Each number is 200 + 40 x the weight over the matrix's rms, rounded and kept within 0 to 999. Layers, rows and columns count from 0.

# up: layer 6 MLP up, 1728x640, rms 0.0306, rows 214-231, columns 128-255
# down: layer 6 MLP down (transposed), 1728x640, rms 0.0267, rows 214-231, columns 128-255
# gate: layer 6 MLP gate, 1728x640, rms 0.0323, rows 215-232, columns 128-255
up214,181,223,188,178,164,230,154,195,164,208,159,218,199,282,149,260,213,235,155,198,211,207,160,152,166,233,185,208,215,229,239,66,320,161,124,230,228,224,173,125,163,179,201,129,130,238,201,113,262,231,205,170,295,148,192,225,152,268,267,230,160,287,145,240,263,221,193,165,153,257,141,205,250,212,275,237,209,157,158,236,182,182,169,175,184,156,148,231,202,213,278,228,178,156,275,241,184,194,188,280,249,179,224,221,289,181,219,196,192,134,204,194,227,262,190,230,211,220,152,170,206,233,176,144,249,244,197,195
down214,235,169,200,227,201,165,159,169,149,186,189,200,134,204,302,204,218,198,166,247,200,160,253,179,201,205,169,114,183,110,235,196,258,166,172,209,227,208,222,180,304,211,148,216,184,272,199,108,192,86,216,192,169,236,172,159,206,194,218,136,214,163,256,176,139,187,196,183,230,177,170,222,221,206,191,217,165,194,184,229,146,108,248,185,197,163,155,190,186,205,155,199,163,166,189,128,163,226,217,190,175,209,198,188,203,198,266,198,204,241,219,182,210,241,196,233,247,184,210,214,200,275,165,224,174,143,246,208
gate215,244,163,150,203,211,214,141,230,205,201,122,213,162,215,146,171,209,175,176,225,213,186,136,191,158,149,152,259,170,223,185,180,227,287,221,225,241,225,239,254,180,151,203,223,187,230,184,291,192,134,220,220,180,171,220,213,217,206,178,260,190,192,163,165,173,197,156,230,191,217,224,224,159,239,250,196,229,207,154,216,177,226,183,165,189,245,163,212,232,236,176,257,140,224,237,185,239,325,177,117,212,240,198,238,258,205,261,238,189,301,190,192,169,222,283,219,194,255,239,175,291,262,247,244,237,225,234,180
up215,126,163,180,154,147,221,212,190,260,177,183,272,196,172,218,209,199,134,235,170,233,248,145,118,187,171,218,201,170,171,200,228,206,182,224,163,268,207,152,155,225,162,162,209,204,218,168,241,244,201,177,268,162,183,190,209,196,219,157,255,258,174,217,159,136,243,197,267,210,214,243,145,193,188,194,298,141,223,179,184,269,159,123,276,199,196,185,209,111,217,202,205,117,212,222,142,202,220,181,142,188,212,149,196,237,175,190,216,127,149,176,204,115,165,162,143,154,225,162,257,202,267,124,182,228,175,258,148
down215,127,165,187,273,328,185,234,180,233,221,99,109,203,156,207,232,189,190,121,230,261,221,225,224,276,234,187,186,182,172,258,193,225,226,220,197,177,207,226,154,194,157,281,249,191,206,213,185,217,208,254,225,213,197,212,206,195,150,213,217,167,110,215,178,145,140,202,146,237,166,230,211,231,224,144,156,256,224,183,243,231,239,143,159,267,197,192,183,195,202,188,239,262,147,172,234,193,170,171,176,160,170,199,195,243,199,207,182,192,227,210,238,249,200,238,245,186,214,168,183,183,142,193,161,191,166,194,229
gate216,200,237,220,229,247,256,204,208,254,210,171,185,228,155,243,179,180,175,228,224,240,256,173,245,198,195,157,278,161,173,207,184,256,251,169,173,153,180,127,226,185,208,247,198,179,297,246,228,272,169,265,156,183,159,249,229,198,124,253,115,178,176,238,184,186,184,227,213,228,244,219,206,165,210,157,194,143,233,174,190,141,249,239,197,202,253,166,126,160,247,240,171,302,135,148,126,264,158,230,181,179,183,209,215,213,210,191,167,328,227,214,190,155,242,275,223,171,181,201,201,175,257,236,140,170,247,187,205
up216,229,242,137,244,152,205,143,142,225,239,204,223,171,189,217,156,211,249,240,218,196,143,212,132,161,265,246,177,257,276,214,230,214,176,275,221,225,203,149,180,161,201,166,181,204,222,298,189,216,120,202,178,207,190,228,223,201,219,227,199,242,258,205,142,241,160,241,190,205,142,178,172,177,163,196,216,145,139,239,183,154,189,215,161,237,178,253,119,196,143,201,230,247,215,195,200,241,225,292,175,231,190,209,184,250,284,273,203,178,261,201,208,196,211,165,242,255,113,147,243,202,244,164,180,153,132,146,189
down216,224,176,146,217,177,255,199,312,194,257,208,175,207,194,230,213,215,245,185,195,222,147,160,149,227,263,289,168,241,186,213,173,234,220,128,207,176,195,250,185,197,230,166,136,203,210,186,251,229,185,228,238,244,185,197,190,236,149,172,195,219,220,264,165,229,194,214,234,145,256,198,267,132,200,165,225,202,166,216,227,180,218,204,161,136,203,205,154,174,224,223,208,292,218,207,166,202,191,160,215,135,225,240,198,152,223,159,262,212,242,202,197,218,249,232,204,251,194,219,157,235,173,182,203,233,166,113,265
gate217,211,111,235,209,241,217,238,262,245,224,149,116,190,212,246,218,238,159,145,236,219,247,184,224,205,141,136,153,228,264,211,185,240,139,151,206,216,225,210,264,164,245,224,276,189,250,209,257,251,288,261,167,127,217,270,148,208,204,239,206,202,123,175,172,147,133,148,177,177,205,172,238,179,162,205,144,187,203,139,235,173,187,233,250,143,250,171,232,211,257,230,178,162,209,181,200,177,115,225,200,226,136,196,228,203,241,222,186,173,244,198,213,171,271,250,244,209,208,173,258,251,159,131,195,286,187,138,190
up217,192,141,177,193,156,161,296,202,191,181,151,146,204,213,211,144,184,233,188,161,159,238,87,183,244,180,121,188,248,205,227,149,233,296,173,172,133,177,207,270,219,256,205,176,205,207,178,200,204,219,191,249,157,242,238,217,147,234,170,120,132,149,212,210,251,225,155,256,104,232,104,213,253,217,139,224,166,188,220,176,250,229,149,153,179,209,147,194,159,222,161,171,176,264,241,148,211,224,147,245,248,178,252,212,234,200,265,221,137,299,284,98,198,275,201,148,156,251,200,233,275,179,199,192,251,155,207,167
down217,212,154,187,324,255,237,223,245,131,137,150,237,196,220,157,171,170,241,233,203,212,199,250,167,198,166,246,161,130,206,209,238,198,178,182,224,254,157,108,205,259,293,213,217,291,187,203,212,178,262,158,277,235,227,235,154,279,240,178,145,188,204,220,226,245,210,160,194,138,157,155,254,228,209,169,187,166,215,319,162,214,172,198,282,266,203,188,218,170,253,205,142,146,216,171,156,174,200,163,177,253,295,158,164,261,266,206,208,189,166,244,209,236,230,160,120,173,206,216,306,220,247,209,134,193,163,231,159
gate218,231,263,323,264,238,208,179,215,180,174,121,178,221,194,297,232,174,191,204,232,205,242,254,243,237,194,196,110,137,169,194,186,277,118,172,209,277,189,135,304,262,218,179,248,253,184,179,147,161,184,180,230,171,230,209,199,137,220,156,185,196,113,168,194,204,149,190,194,161,237,172,189,160,193,168,176,140,237,163,221,218,112,288,164,225,206,164,150,222,283,257,188,267,134,149,220,240,217,233,211,180,291,153,243,211,141,241,232,215,248,198,161,222,265,232,224,151,124,237,127,316,161,276,135,170,194,218,200
up218,161,123,219,102,185,160,242,215,241,199,202,188,141,150,138,150,222,233,129,237,272,169,129,231,197,189,134,169,249,222,224,126,121,188,186,262,231,242,218,208,160,212,231,210,236,181,161,274,199,193,218,133,202,165,260,223,183,209,170,181,256,164,234,210,215,121,141,189,183,173,179,235,195,123,165,192,130,203,206,142,230,230,203,279,251,237,190,252,187,154,241,107,199,257,217,172,150,247,149,220,116,235,183,214,139,136,147,237,249,254,204,301,198,153,245,193,210,160,258,191,193,89,176,188,170,230,116,207
down218,143,163,214,220,203,229,142,215,254,257,193,150,176,147,188,203,204,193,176,203,195,183,165,243,149,247,199,159,184,247,231,157,240,157,234,257,248,114,217,190,235,196,234,203,230,262,239,215,179,125,238,194,170,250,156,185,242,167,227,163,152,241,218,284,158,262,122,247,215,162,152,216,272,175,95,171,129,263,162,140,204,213,230,191,241,197,298,248,254,183,211,139,198,232,244,193,188,180,161,192,220,209,204,172,291,241,286,137,291,265,237,236,215,207,213,231,115,243,182,240,202,185,181,142,236,190,190,224
gate219,181,282,300,219,214,61,188,229,290,206,214,190,194,260,215,193,168,182,176,252,201,198,217,255,233,214,156,247,201,149,194,256,239,252,175,235,196,214,194,240,232,181,260,178,200,181,206,211,297,180,213,143,175,219,215,208,220,236,254,193,228,188,230,231,218,250,229,185,188,191,233,239,155,192,195,223,216,177,169,311,210,165,169,135,224,194,272,160,260,172,184,230,238,106,198,188,196,196,154,176,173,276,168,166,172,253,297,139,197,200,272,147,254,134,116,155,203,220,235,117,146,189,139,230,216,116,135,213
up219,241,145,201,178,137,225,142,172,132,180,259,176,148,192,184,235,175,200,263,106,255,245,264,186,186,210,147,205,162,242,142,256,197,225,227,197,201,156,179,184,231,276,211,138,170,200,236,240,196,213,136,233,130,196,198,159,195,257,237,178,250,173,224,126,153,175,186,195,209,248,148,223,186,216,290,221,176,221,144,196,171,171,237,229,219,187,234,245,129,263,209,159,203,142,199,150,183,118,202,238,208,204,221,263,135,224,190,239,190,187,256,207,186,245,208,163,138,205,189,243,198,135,192,196,233,280,164,173
down219,232,302,142,241,234,132,205,222,231,157,274,104,267,209,190,203,241,179,217,256,149,66,228,207,233,188,121,246,248,190,120,190,204,214,216,263,232,238,241,164,221,208,235,141,229,218,266,212,187,227,167,157,208,205,210,162,100,147,160,144,191,199,213,198,248,199,251,203,202,196,241,168,192,189,225,153,205,195,227,116,195,139,231,182,201,238,224,192,186,224,228,177,245,215,249,115,201,226,229,173,120,98,119,181,219,157,203,193,184,219,239,167,203,206,184,170,261,171,183,207,140,209,117,301,205,176,177,215
gate220,179,124,180,214,206,187,150,239,238,194,144,225,137,176,191,202,186,229,239,108,185,194,234,196,251,191,143,159,246,135,116,142,277,206,248,253,175,157,219,271,302,201,188,238,278,204,214,133,190,203,151,100,146,206,233,183,194,208,205,191,198,207,116,150,178,212,206,245,205,235,208,196,222,164,228,294,197,235,181,253,125,196,161,162,227,155,189,241,191,182,251,183,123,236,182,172,242,84,206,139,179,254,144,164,212,145,261,193,179,255,206,224,138,156,221,214,183,152,185,153,158,194,219,164,227,219,177,230
up220,213,235,153,237,207,200,216,202,186,180,137,168,186,160,186,280,162,222,217,194,215,221,160,191,253,293,188,148,269,247,244,178,222,214,220,175,210,261,212,161,297,159,171,201,212,198,167,176,192,189,131,170,108,263,264,231,269,195,179,224,129,227,144,141,243,295,181,155,200,239,153,209,246,233,177,257,227,163,233,244,102,173,159,210,194,191,182,160,262,314,264,195,195,143,203,222,226,161,184,178,235,203,166,220,200,183,256,173,146,226,206,189,153,184,266,269,163,162,246,218,222,75,218,226,207,211,257,135
down220,176,257,208,241,255,175,272,160,228,221,244,280,239,210,231,284,121,207,234,150,211,244,257,200,178,216,182,131,199,156,239,219,227,167,195,189,195,201,199,159,198,185,249,184,226,185,187,201,130,148,190,206,224,234,250,119,200,227,182,191,246,230,169,183,184,270,191,248,220,292,238,199,195,184,164,173,194,239,222,218,181,142,209,189,221,153,199,190,164,244,136,241,235,281,204,101,252,194,156,241,184,214,198,228,238,122,221,206,242,195,198,223,248,147,200,192,157,128,148,211,217,252,194,208,151,249,172,213
gate221,226,259,166,174,223,253,222,235,252,222,248,200,218,126,203,242,184,246,171,263,204,180,270,210,178,58,99,229,95,124,210,227,234,131,163,189,191,229,238,186,197,181,131,200,155,148,258,160,201,244,180,208,207,231,139,211,247,230,160,247,204,173,188,263,257,113,192,156,231,174,240,173,158,142,262,147,185,228,164,225,177,191,153,179,139,275,200,249,197,148,213,238,210,115,160,231,193,188,240,185,192,244,112,226,189,172,213,112,187,133,218,208,256,167,181,266,170,193,211,174,227,179,209,178,230,196,162,143
up221,182,179,188,231,222,122,209,223,173,179,196,161,197,182,209,207,324,206,219,185,248,199,197,123,234,227,144,183,165,176,217,221,153,131,42,197,150,171,273,203,144,234,203,241,194,183,167,263,192,229,172,190,213,188,223,220,205,204,218,213,196,103,248,198,234,177,190,204,117,205,176,214,218,157,239,183,227,168,203,170,197,183,168,221,237,168,198,248,159,150,265,191,205,200,217,156,173,173,164,196,186,239,214,231,200,283,160,145,189,169,215,193,160,227,278,199,101,186,217,211,161,261,173,152,189,264,205,214
down221,203,203,157,218,174,294,267,184,279,213,175,174,217,167,199,225,189,200,159,242,175,191,278,217,187,266,244,161,225,202,283,214,164,134,272,237,291,205,150,212,159,247,154,226,216,213,251,155,207,217,222,165,175,195,205,224,202,211,224,279,133,218,214,256,131,210,300,197,210,173,215,240,188,195,192,221,178,172,187,194,198,223,178,181,234,246,194,191,178,273,213,228,183,166,177,198,127,243,194,229,263,215,213,172,150,194,170,197,146,193,211,251,191,164,176,175,117,108,151,240,251,179,234,215,222,166,208,198
gate222,155,133,213,171,101,195,175,281,166,173,223,167,180,222,238,227,271,170,204,284,138,170,173,182,173,190,219,242,283,172,192,183,153,195,185,202,207,239,214,241,218,192,214,185,129,152,169,182,223,147,136,208,148,276,211,181,153,200,200,197,196,212,189,154,157,201,242,223,208,158,231,228,178,208,200,161,159,161,241,205,181,143,210,210,162,186,150,234,210,284,257,216,193,218,194,185,231,238,201,165,178,168,181,206,135,248,212,225,159,255,169,256,189,152,216,219,239,218,241,243,254,185,237,209,212,193,209,221
up222,193,207,197,203,213,175,196,204,196,243,237,192,218,204,180,189,230,270,313,255,264,139,187,266,174,278,182,142,239,174,140,265,226,168,182,210,180,184,183,218,219,219,214,183,185,171,171,212,212,236,172,161,237,232,229,157,168,161,173,267,210,247,202,162,191,231,179,192,168,173,143,154,192,209,196,149,237,265,215,237,167,229,197,190,200,161,207,149,227,164,191,188,224,159,244,217,212,152,211,191,245,232,146,171,207,211,243,239,162,252,268,184,255,184,190,204,188,204,272,141,259,176,280,210,170,224,209,177
down222,150,207,169,224,231,257,255,204,213,231,201,224,191,262,166,176,172,169,205,207,258,235,193,228,184,222,201,220,203,240,164,164,259,195,193,180,235,207,144,121,224,175,241,118,132,209,138,200,141,241,167,234,217,162,189,177,199,250,172,175,237,217,202,294,197,227,242,216,205,185,174,200,243,229,252,246,188,191,299,204,194,228,130,233,173,180,243,196,157,203,205,172,222,231,147,274,219,204,196,178,203,244,164,204,193,234,198,181,136,240,153,193,204,198,199,200,230,147,164,158,182,183,193,203,235,143,189,164
gate223,231,172,153,168,147,203,138,115,204,139,222,190,155,142,101,196,151,206,174,259,197,186,178,211,190,209,174,216,165,221,219,177,182,169,117,211,242,233,159,198,169,193,183,236,259,198,231,194,200,228,209,182,245,249,165,185,172,189,231,186,246,220,188,164,193,203,267,232,216,200,243,256,211,203,165,161,242,150,172,201,216,265,131,201,231,188,184,240,246,226,203,211,182,167,164,153,255,180,219,239,151,169,170,181,200,217,219,178,239,200,292,204,185,137,243,211,169,178,243,167,101,139,207,213,169,193,214,169
up223,216,213,169,263,207,184,130,204,230,224,227,224,219,185,209,197,222,292,205,158,142,200,180,197,178,209,229,95,178,111,127,206,197,224,168,196,218,226,181,176,169,216,144,227,210,145,187,208,238,247,167,206,188,243,181,249,187,277,204,198,188,221,145,183,188,237,206,194,188,164,211,176,243,177,242,157,251,246,215,161,216,207,160,259,141,172,276,207,299,214,231,213,185,128,179,255,150,211,161,166,164,241,170,109,206,182,227,191,268,180,238,177,181,256,221,213,193,177,178,221,166,200,216,153,224,283,263,261
down223,209,174,278,221,170,180,273,209,161,174,155,146,159,213,226,158,211,252,223,210,169,162,227,206,114,182,221,199,261,252,186,256,235,218,174,237,240,195,262,284,225,177,206,154,168,213,267,181,234,204,191,206,192,230,249,247,176,159,146,229,259,188,126,254,143,164,162,187,225,203,206,154,159,239,173,183,118,177,227,233,189,167,184,208,208,159,172,216,212,184,177,198,206,224,147,175,191,142,226,194,211,241,200,249,195,125,143,172,158,165,189,199,205,221,212,183,298,220,223,240,151,208,196,290,254,181,119,174
gate224,191,203,229,197,196,160,195,224,186,352,235,172,180,218,197,256,159,165,182,185,240,263,178,236,205,223,248,139,210,207,255,190,168,222,239,159,214,239,261,311,124,181,229,227,187,128,235,232,238,236,306,141,141,249,171,129,199,181,209,131,230,150,202,218,183,216,245,270,187,190,170,120,203,156,252,174,126,243,189,135,238,195,242,186,145,288,299,255,281,168,171,166,205,223,153,254,182,242,189,152,182,205,216,205,226,259,215,196,320,166,185,106,224,210,271,188,294,196,194,182,243,228,140,129,182,238,206,155
up224,193,152,209,194,191,180,241,197,253,134,282,216,237,258,153,194,246,172,154,188,197,178,240,207,245,165,255,129,143,228,195,178,192,174,137,160,203,174,155,233,104,234,219,169,130,253,251,221,245,186,228,211,247,226,146,160,194,155,182,201,206,134,124,212,254,218,217,211,202,152,201,187,224,227,226,172,187,158,187,152,206,227,160,255,211,147,246,232,199,163,196,209,153,254,238,214,207,209,153,247,181,284,249,268,186,154,190,219,225,134,217,149,203,194,199,218,216,227,155,224,196,158,86,266,283,172,138,209
down224,225,240,202,190,234,177,179,237,277,151,120,219,243,191,150,194,127,184,258,122,220,223,169,214,219,133,237,178,200,183,151,199,213,200,214,77,221,230,152,102,201,268,159,118,179,187,204,193,204,194,160,204,211,216,234,183,192,214,207,175,226,316,192,195,182,185,224,129,135,217,231,201,138,182,209,193,181,165,195,218,131,216,184,287,211,199,167,157,160,224,208,218,235,261,293,172,185,161,197,173,285,175,190,216,193,200,225,155,158,192,251,251,134,236,159,213,143,278,157,220,159,195,179,221,186,58,170,306
gate225,228,169,231,223,197,203,294,222,270,270,226,238,137,210,286,187,168,215,211,188,210,239,165,190,196,273,184,241,208,174,180,180,258,184,238,178,196,176,197,186,186,311,192,176,158,219,138,181,239,281,155,193,180,171,242,196,237,156,183,288,247,194,198,300,182,173,194,181,237,192,199,185,226,156,277,227,236,230,140,280,138,158,148,165,231,330,225,217,186,250,169,230,253,224,272,128,247,122,216,233,188,253,144,166,127,164,239,96,237,221,229,239,188,232,289,225,258,139,221,184,161,181,209,139,295,209,216,196
up225,212,188,173,214,288,168,219,176,182,178,115,126,213,217,228,218,222,274,134,257,208,133,165,129,265,183,224,186,146,166,185,178,200,208,141,162,188,299,211,180,134,161,144,191,172,190,178,158,200,195,286,244,229,207,183,223,264,216,135,170,132,215,237,205,226,179,178,297,156,270,137,170,232,229,199,167,205,180,141,213,162,262,171,238,217,275,146,297,159,101,136,207,209,210,181,158,272,153,177,149,216,177,240,90,170,235,209,277,184,226,156,98,237,201,181,176,222,233,200,237,151,177,196,207,102,225,159,194
down225,192,191,285,212,232,152,205,252,179,178,183,233,228,216,204,152,218,204,207,288,133,205,227,271,258,220,236,181,215,210,284,232,201,250,216,162,186,156,226,172,236,199,208,148,195,240,229,142,225,235,172,250,211,284,197,233,217,196,254,195,232,206,207,127,199,276,245,272,149,308,187,242,205,211,184,195,220,168,218,235,279,189,219,250,155,164,190,140,168,176,180,148,153,199,132,131,221,235,147,152,198,191,212,110,177,290,249,234,249,225,116,228,207,223,142,157,162,250,199,229,168,199,152,165,187,248,241,255
gate226,241,201,212,184,187,239,241,223,247,265,183,222,155,254,200,199,135,255,195,224,279,177,209,153,159,247,182,229,157,172,254,284,208,258,204,203,288,206,173,257,190,161,154,268,199,214,217,192,188,151,212,178,168,299,230,257,135,207,170,288,209,202,237,234,206,203,228,264,230,169,185,221,144,199,184,164,180,205,197,276,186,203,224,280,189,162,277,198,118,268,185,225,224,180,164,197,236,130,173,263,191,219,182,172,196,148,249,252,190,204,173,225,201,250,247,270,220,148,158,189,301,203,140,208,242,152,132,196
up226,146,206,259,163,225,226,228,139,177,210,179,202,150,158,200,279,218,201,230,249,239,244,251,285,186,220,214,246,210,200,217,204,279,137,256,214,144,173,144,133,236,195,243,93,218,160,166,159,220,210,234,244,221,159,144,201,275,223,172,145,225,208,285,175,237,187,216,184,251,207,148,245,192,238,121,180,166,160,213,136,171,218,175,122,258,239,217,140,248,188,198,242,230,194,246,266,260,209,237,245,165,253,225,187,242,166,195,184,160,188,237,136,184,199,184,185,218,279,231,215,243,142,160,184,119,151,171,197
down226,125,214,222,256,182,260,150,225,206,135,231,254,181,128,227,185,262,238,283,245,201,171,144,157,215,177,273,220,154,270,199,252,188,187,250,282,209,235,202,139,269,250,174,134,177,210,192,217,231,150,199,291,258,286,213,150,218,145,163,201,183,206,167,173,162,194,202,198,213,148,94,207,232,242,161,265,204,195,209,170,174,257,195,183,243,260,258,242,234,231,246,250,173,179,164,228,181,217,183,165,176,280,202,187,241,203,181,225,241,153,184,236,144,229,210,179,125,234,213,201,164,202,208,196,157,218,139,234
gate227,209,236,151,197,191,195,224,221,238,254,221,206,184,202,192,243,261,216,204,250,220,270,164,230,245,191,126,156,128,206,209,166,141,219,194,201,282,264,183,169,249,203,247,169,220,208,217,125,194,233,193,232,225,132,139,252,188,238,192,157,177,185,146,294,223,166,170,146,218,183,179,216,242,173,202,276,268,221,217,153,168,238,133,186,87,235,241,180,125,237,253,258,191,148,223,193,229,196,194,223,251,237,189,113,266,204,207,182,268,178,130,117,186,215,230,154,232,218,260,256,160,183,296,167,191,190,172,205
up227,203,249,212,250,179,196,127,246,147,160,187,246,123,271,240,214,232,211,181,169,199,186,216,174,241,257,188,187,281,206,212,227,167,210,211,214,221,221,131,221,258,311,123,146,289,262,183,192,202,203,194,151,183,230,196,204,257,142,218,216,227,188,277,197,253,235,189,188,124,184,272,168,126,261,222,216,184,202,214,264,208,148,261,151,246,269,138,158,158,209,227,174,238,236,182,167,170,165,209,208,173,156,174,213,187,185,220,223,261,168,236,230,202,213,237,209,219,205,133,212,241,169,211,212,216,200,196,257
down227,227,233,194,207,208,177,182,136,175,235,139,161,237,139,211,251,190,186,186,283,211,264,240,225,209,233,133,208,203,187,223,106,232,178,261,120,249,245,286,208,200,201,186,222,222,242,107,272,245,191,177,146,159,156,141,224,196,288,220,138,266,262,200,188,285,135,210,234,203,205,233,183,255,148,231,248,162,199,213,189,193,222,222,210,196,214,114,196,150,222,183,215,294,231,150,207,191,133,223,167,229,228,180,244,217,221,220,205,165,191,287,168,111,212,192,257,188,192,178,161,194,164,246,184,219,241,167,222
gate228,280,207,237,252,186,141,160,222,225,251,187,199,249,242,212,180,170,204,205,208,165,247,214,161,152,235,218,211,194,268,226,181,245,201,183,201,160,124,224,184,222,210,191,222,206,179,227,183,197,175,191,185,202,170,194,129,175,159,177,163,176,182,192,154,225,174,249,125,205,191,236,183,213,188,195,219,214,162,278,197,269,209,150,170,125,262,159,169,193,180,214,228,286,191,206,193,234,230,154,238,177,167,126,208,207,205,190,142,237,202,193,217,249,246,238,187,161,232,198,123,113,174,211,184,161,182,207,185
up228,199,265,207,199,252,212,156,203,167,196,177,197,213,162,229,171,127,234,211,130,157,151,223,246,210,226,232,151,155,176,178,216,230,185,227,234,233,206,154,168,281,150,165,193,232,174,136,290,163,247,147,202,133,225,164,186,227,164,163,162,219,216,196,192,217,234,232,174,211,210,213,173,201,193,161,208,229,226,148,151,188,170,229,164,139,89,194,228,263,219,248,294,188,151,202,183,247,223,148,192,218,234,173,164,126,217,233,225,198,196,222,246,163,248,168,229,162,244,170,114,239,186,175,239,161,249,220,181
down228,215,150,175,141,142,173,278,178,198,155,211,184,154,174,200,213,126,304,178,188,251,245,195,193,229,206,226,121,163,230,179,223,149,179,189,175,222,220,183,211,133,175,226,234,143,184,201,196,177,184,158,147,206,250,235,162,216,178,203,245,251,247,185,159,87,258,137,190,173,187,175,158,274,232,158,258,208,258,198,220,203,161,196,173,188,242,215,295,193,222,228,226,183,236,233,251,170,170,259,208,199,255,241,195,193,158,123,205,192,179,212,220,114,207,172,250,245,211,224,313,196,183,259,234,187,191,176,195
gate229,207,205,235,226,160,191,179,176,184,163,213,152,288,225,220,272,211,205,181,223,189,188,263,209,186,226,217,218,191,135,188,186,214,180,212,179,159,224,184,201,271,215,224,209,231,195,207,179,189,97,154,248,218,239,173,222,216,245,228,189,199,170,218,191,154,211,227,211,180,166,134,192,277,173,241,129,232,258,251,235,267,171,219,127,204,227,221,205,189,132,146,237,214,228,183,174,208,190,210,230,189,215,216,169,245,159,231,148,264,255,213,164,174,202,195,218,175,236,201,230,192,228,264,235,175,225,215,194
up229,212,246,180,208,222,223,224,198,188,213,156,191,238,219,209,155,171,189,204,174,230,185,176,167,207,219,240,192,222,146,193,171,180,164,146,188,97,182,237,232,230,221,223,237,246,176,180,166,227,166,180,218,224,199,237,197,221,238,160,175,165,157,214,210,193,194,262,188,212,179,206,213,202,183,234,268,200,227,232,173,173,207,222,202,209,193,177,194,171,190,198,170,200,148,252,250,137,208,136,184,232,182,232,190,213,133,130,199,208,189,193,143,157,184,207,195,225,229,173,194,240,263,196,218,211,228,264,219
down229,205,241,228,153,273,232,155,183,217,246,158,217,168,195,192,195,196,282,238,221,204,245,182,214,236,156,227,184,223,207,201,194,289,183,168,214,261,168,148,189,172,100,210,169,148,230,237,246,225,273,211,215,218,181,171,211,219,182,203,199,216,233,219,238,210,259,147,189,136,237,269,148,177,243,154,220,153,165,225,166,140,180,198,291,173,246,232,187,185,136,284,189,199,193,207,196,185,218,175,134,189,131,204,227,103,219,211,164,201,229,204,241,216,163,99,156,258,186,155,172,220,220,199,166,200,201,194,189
gate230,151,247,175,150,188,141,195,131,184,197,213,283,233,199,183,227,173,145,181,203,196,166,194,195,201,186,193,200,165,192,235,181,222,223,127,256,149,230,155,220,186,281,156,213,223,206,192,181,205,230,178,188,200,211,228,211,237,140,166,243,152,183,133,235,175,100,199,248,184,146,156,206,215,144,182,184,175,180,233,217,155,246,251,274,215,95,195,178,200,216,200,183,273,207,233,204,153,247,241,206,246,144,185,236,197,208,224,175,231,181,212,183,190,220,226,236,187,228,190,258,191,232,221,202,172,183,237,209
up230,164,149,159,175,194,213,225,181,251,147,242,198,143,264,267,202,211,208,184,125,180,211,244,223,295,234,231,217,206,217,191,171,212,195,187,191,237,186,226,228,215,192,182,169,250,269,180,164,243,172,227,305,213,161,212,182,209,158,241,169,219,190,142,167,222,201,312,188,174,183,181,216,204,217,185,172,113,164,254,196,228,190,180,170,179,233,243,244,173,147,240,120,160,245,219,225,195,191,230,268,151,210,182,249,194,270,250,156,209,219,178,221,215,211,263,214,191,223,149,225,264,216,190,210,173,149,142,194
down230,164,234,210,177,261,190,196,169,223,222,188,153,209,211,209,262,243,185,202,228,208,130,164,181,142,194,226,225,222,189,129,192,201,143,157,213,261,176,184,221,166,212,191,170,211,186,226,245,218,175,124,142,234,177,181,243,149,242,224,251,191,241,206,271,180,149,230,249,194,184,158,98,170,188,139,165,277,158,171,181,145,216,197,275,151,216,120,223,129,222,198,294,197,189,235,182,218,236,161,155,223,178,159,127,212,223,208,180,209,160,119,209,199,285,167,186,229,125,216,172,201,182,192,185,256,181,240,200
gate231,127,179,176,210,218,181,186,203,185,152,206,257,119,232,227,156,274,175,259,201,190,268,227,244,192,216,96,210,208,128,141,261,140,177,269,217,207,183,175,199,283,183,151,223,253,127,180,241,198,207,192,169,240,197,132,185,152,177,201,206,144,204,240,153,221,221,187,257,179,200,157,211,223,284,130,270,214,254,230,209,210,165,202,156,197,131,178,232,331,176,278,160,217,152,227,157,166,201,214,190,262,257,212,197,255,89,236,239,217,160,242,240,151,229,224,301,211,178,204,271,278,122,184,255,240,168,203,189
up231,269,250,176,234,230,179,164,173,181,159,180,182,155,280,242,233,166,167,256,159,250,213,150,133,174,167,202,236,230,223,222,208,182,178,164,222,134,281,193,216,169,226,131,77,225,160,229,182,148,73,176,189,126,208,225,120,208,216,220,179,174,238,172,148,244,193,152,214,185,200,154,180,156,183,169,220,174,191,165,193,192,261,152,204,177,260,170,162,198,180,113,186,180,185,251,222,154,196,245,242,210,193,254,178,191,231,152,207,202,263,159,214,158,235,223,283,107,250,206,194,285,203,189,168,178,203,166,165
down231,200,257,218,236,209,170,156,253,164,188,173,297,252,290,200,157,198,211,215,142,209,177,252,169,172,182,149,160,260,195,119,281,160,159,262,181,242,144,110,195,148,283,187,179,281,119,195,216,174,221,174,219,191,231,166,190,162,216,259,201,244,105,162,176,240,258,184,238,219,214,201,173,233,148,162,264,101,210,201,226,207,173,218,194,181,177,174,308,216,173,174,199,196,142,214,116,163,106,258,311,233,145,155,164,264,250,240,230,252,247,153,200,213,149,203,154,262,175,147,269,206,207,205,192,205,182,197,177
gate232,228,151,245,163,183,188,170,215,220,157,219,223,207,228,264,225,219,232,157,218,255,177,159,196,186,155,232,205,248,248,226,230,136,267,239,266,170,192,266,127,137,198,145,190,195,275,189,220,247,205,185,237,216,220,243,187,140,212,220,285,177,174,241,198,186,191,183,170,294,212,125,244,197,167,211,257,182,177,245,201,148,185,206,219,217,240,186,198,265,157,192,169,270,180,254,90,151,195,275,249,232,207,178,176,224,272,179,182,221,259,222,258,181,186,262,214,154,184,184,158,215,249,222,202,254,257,146,245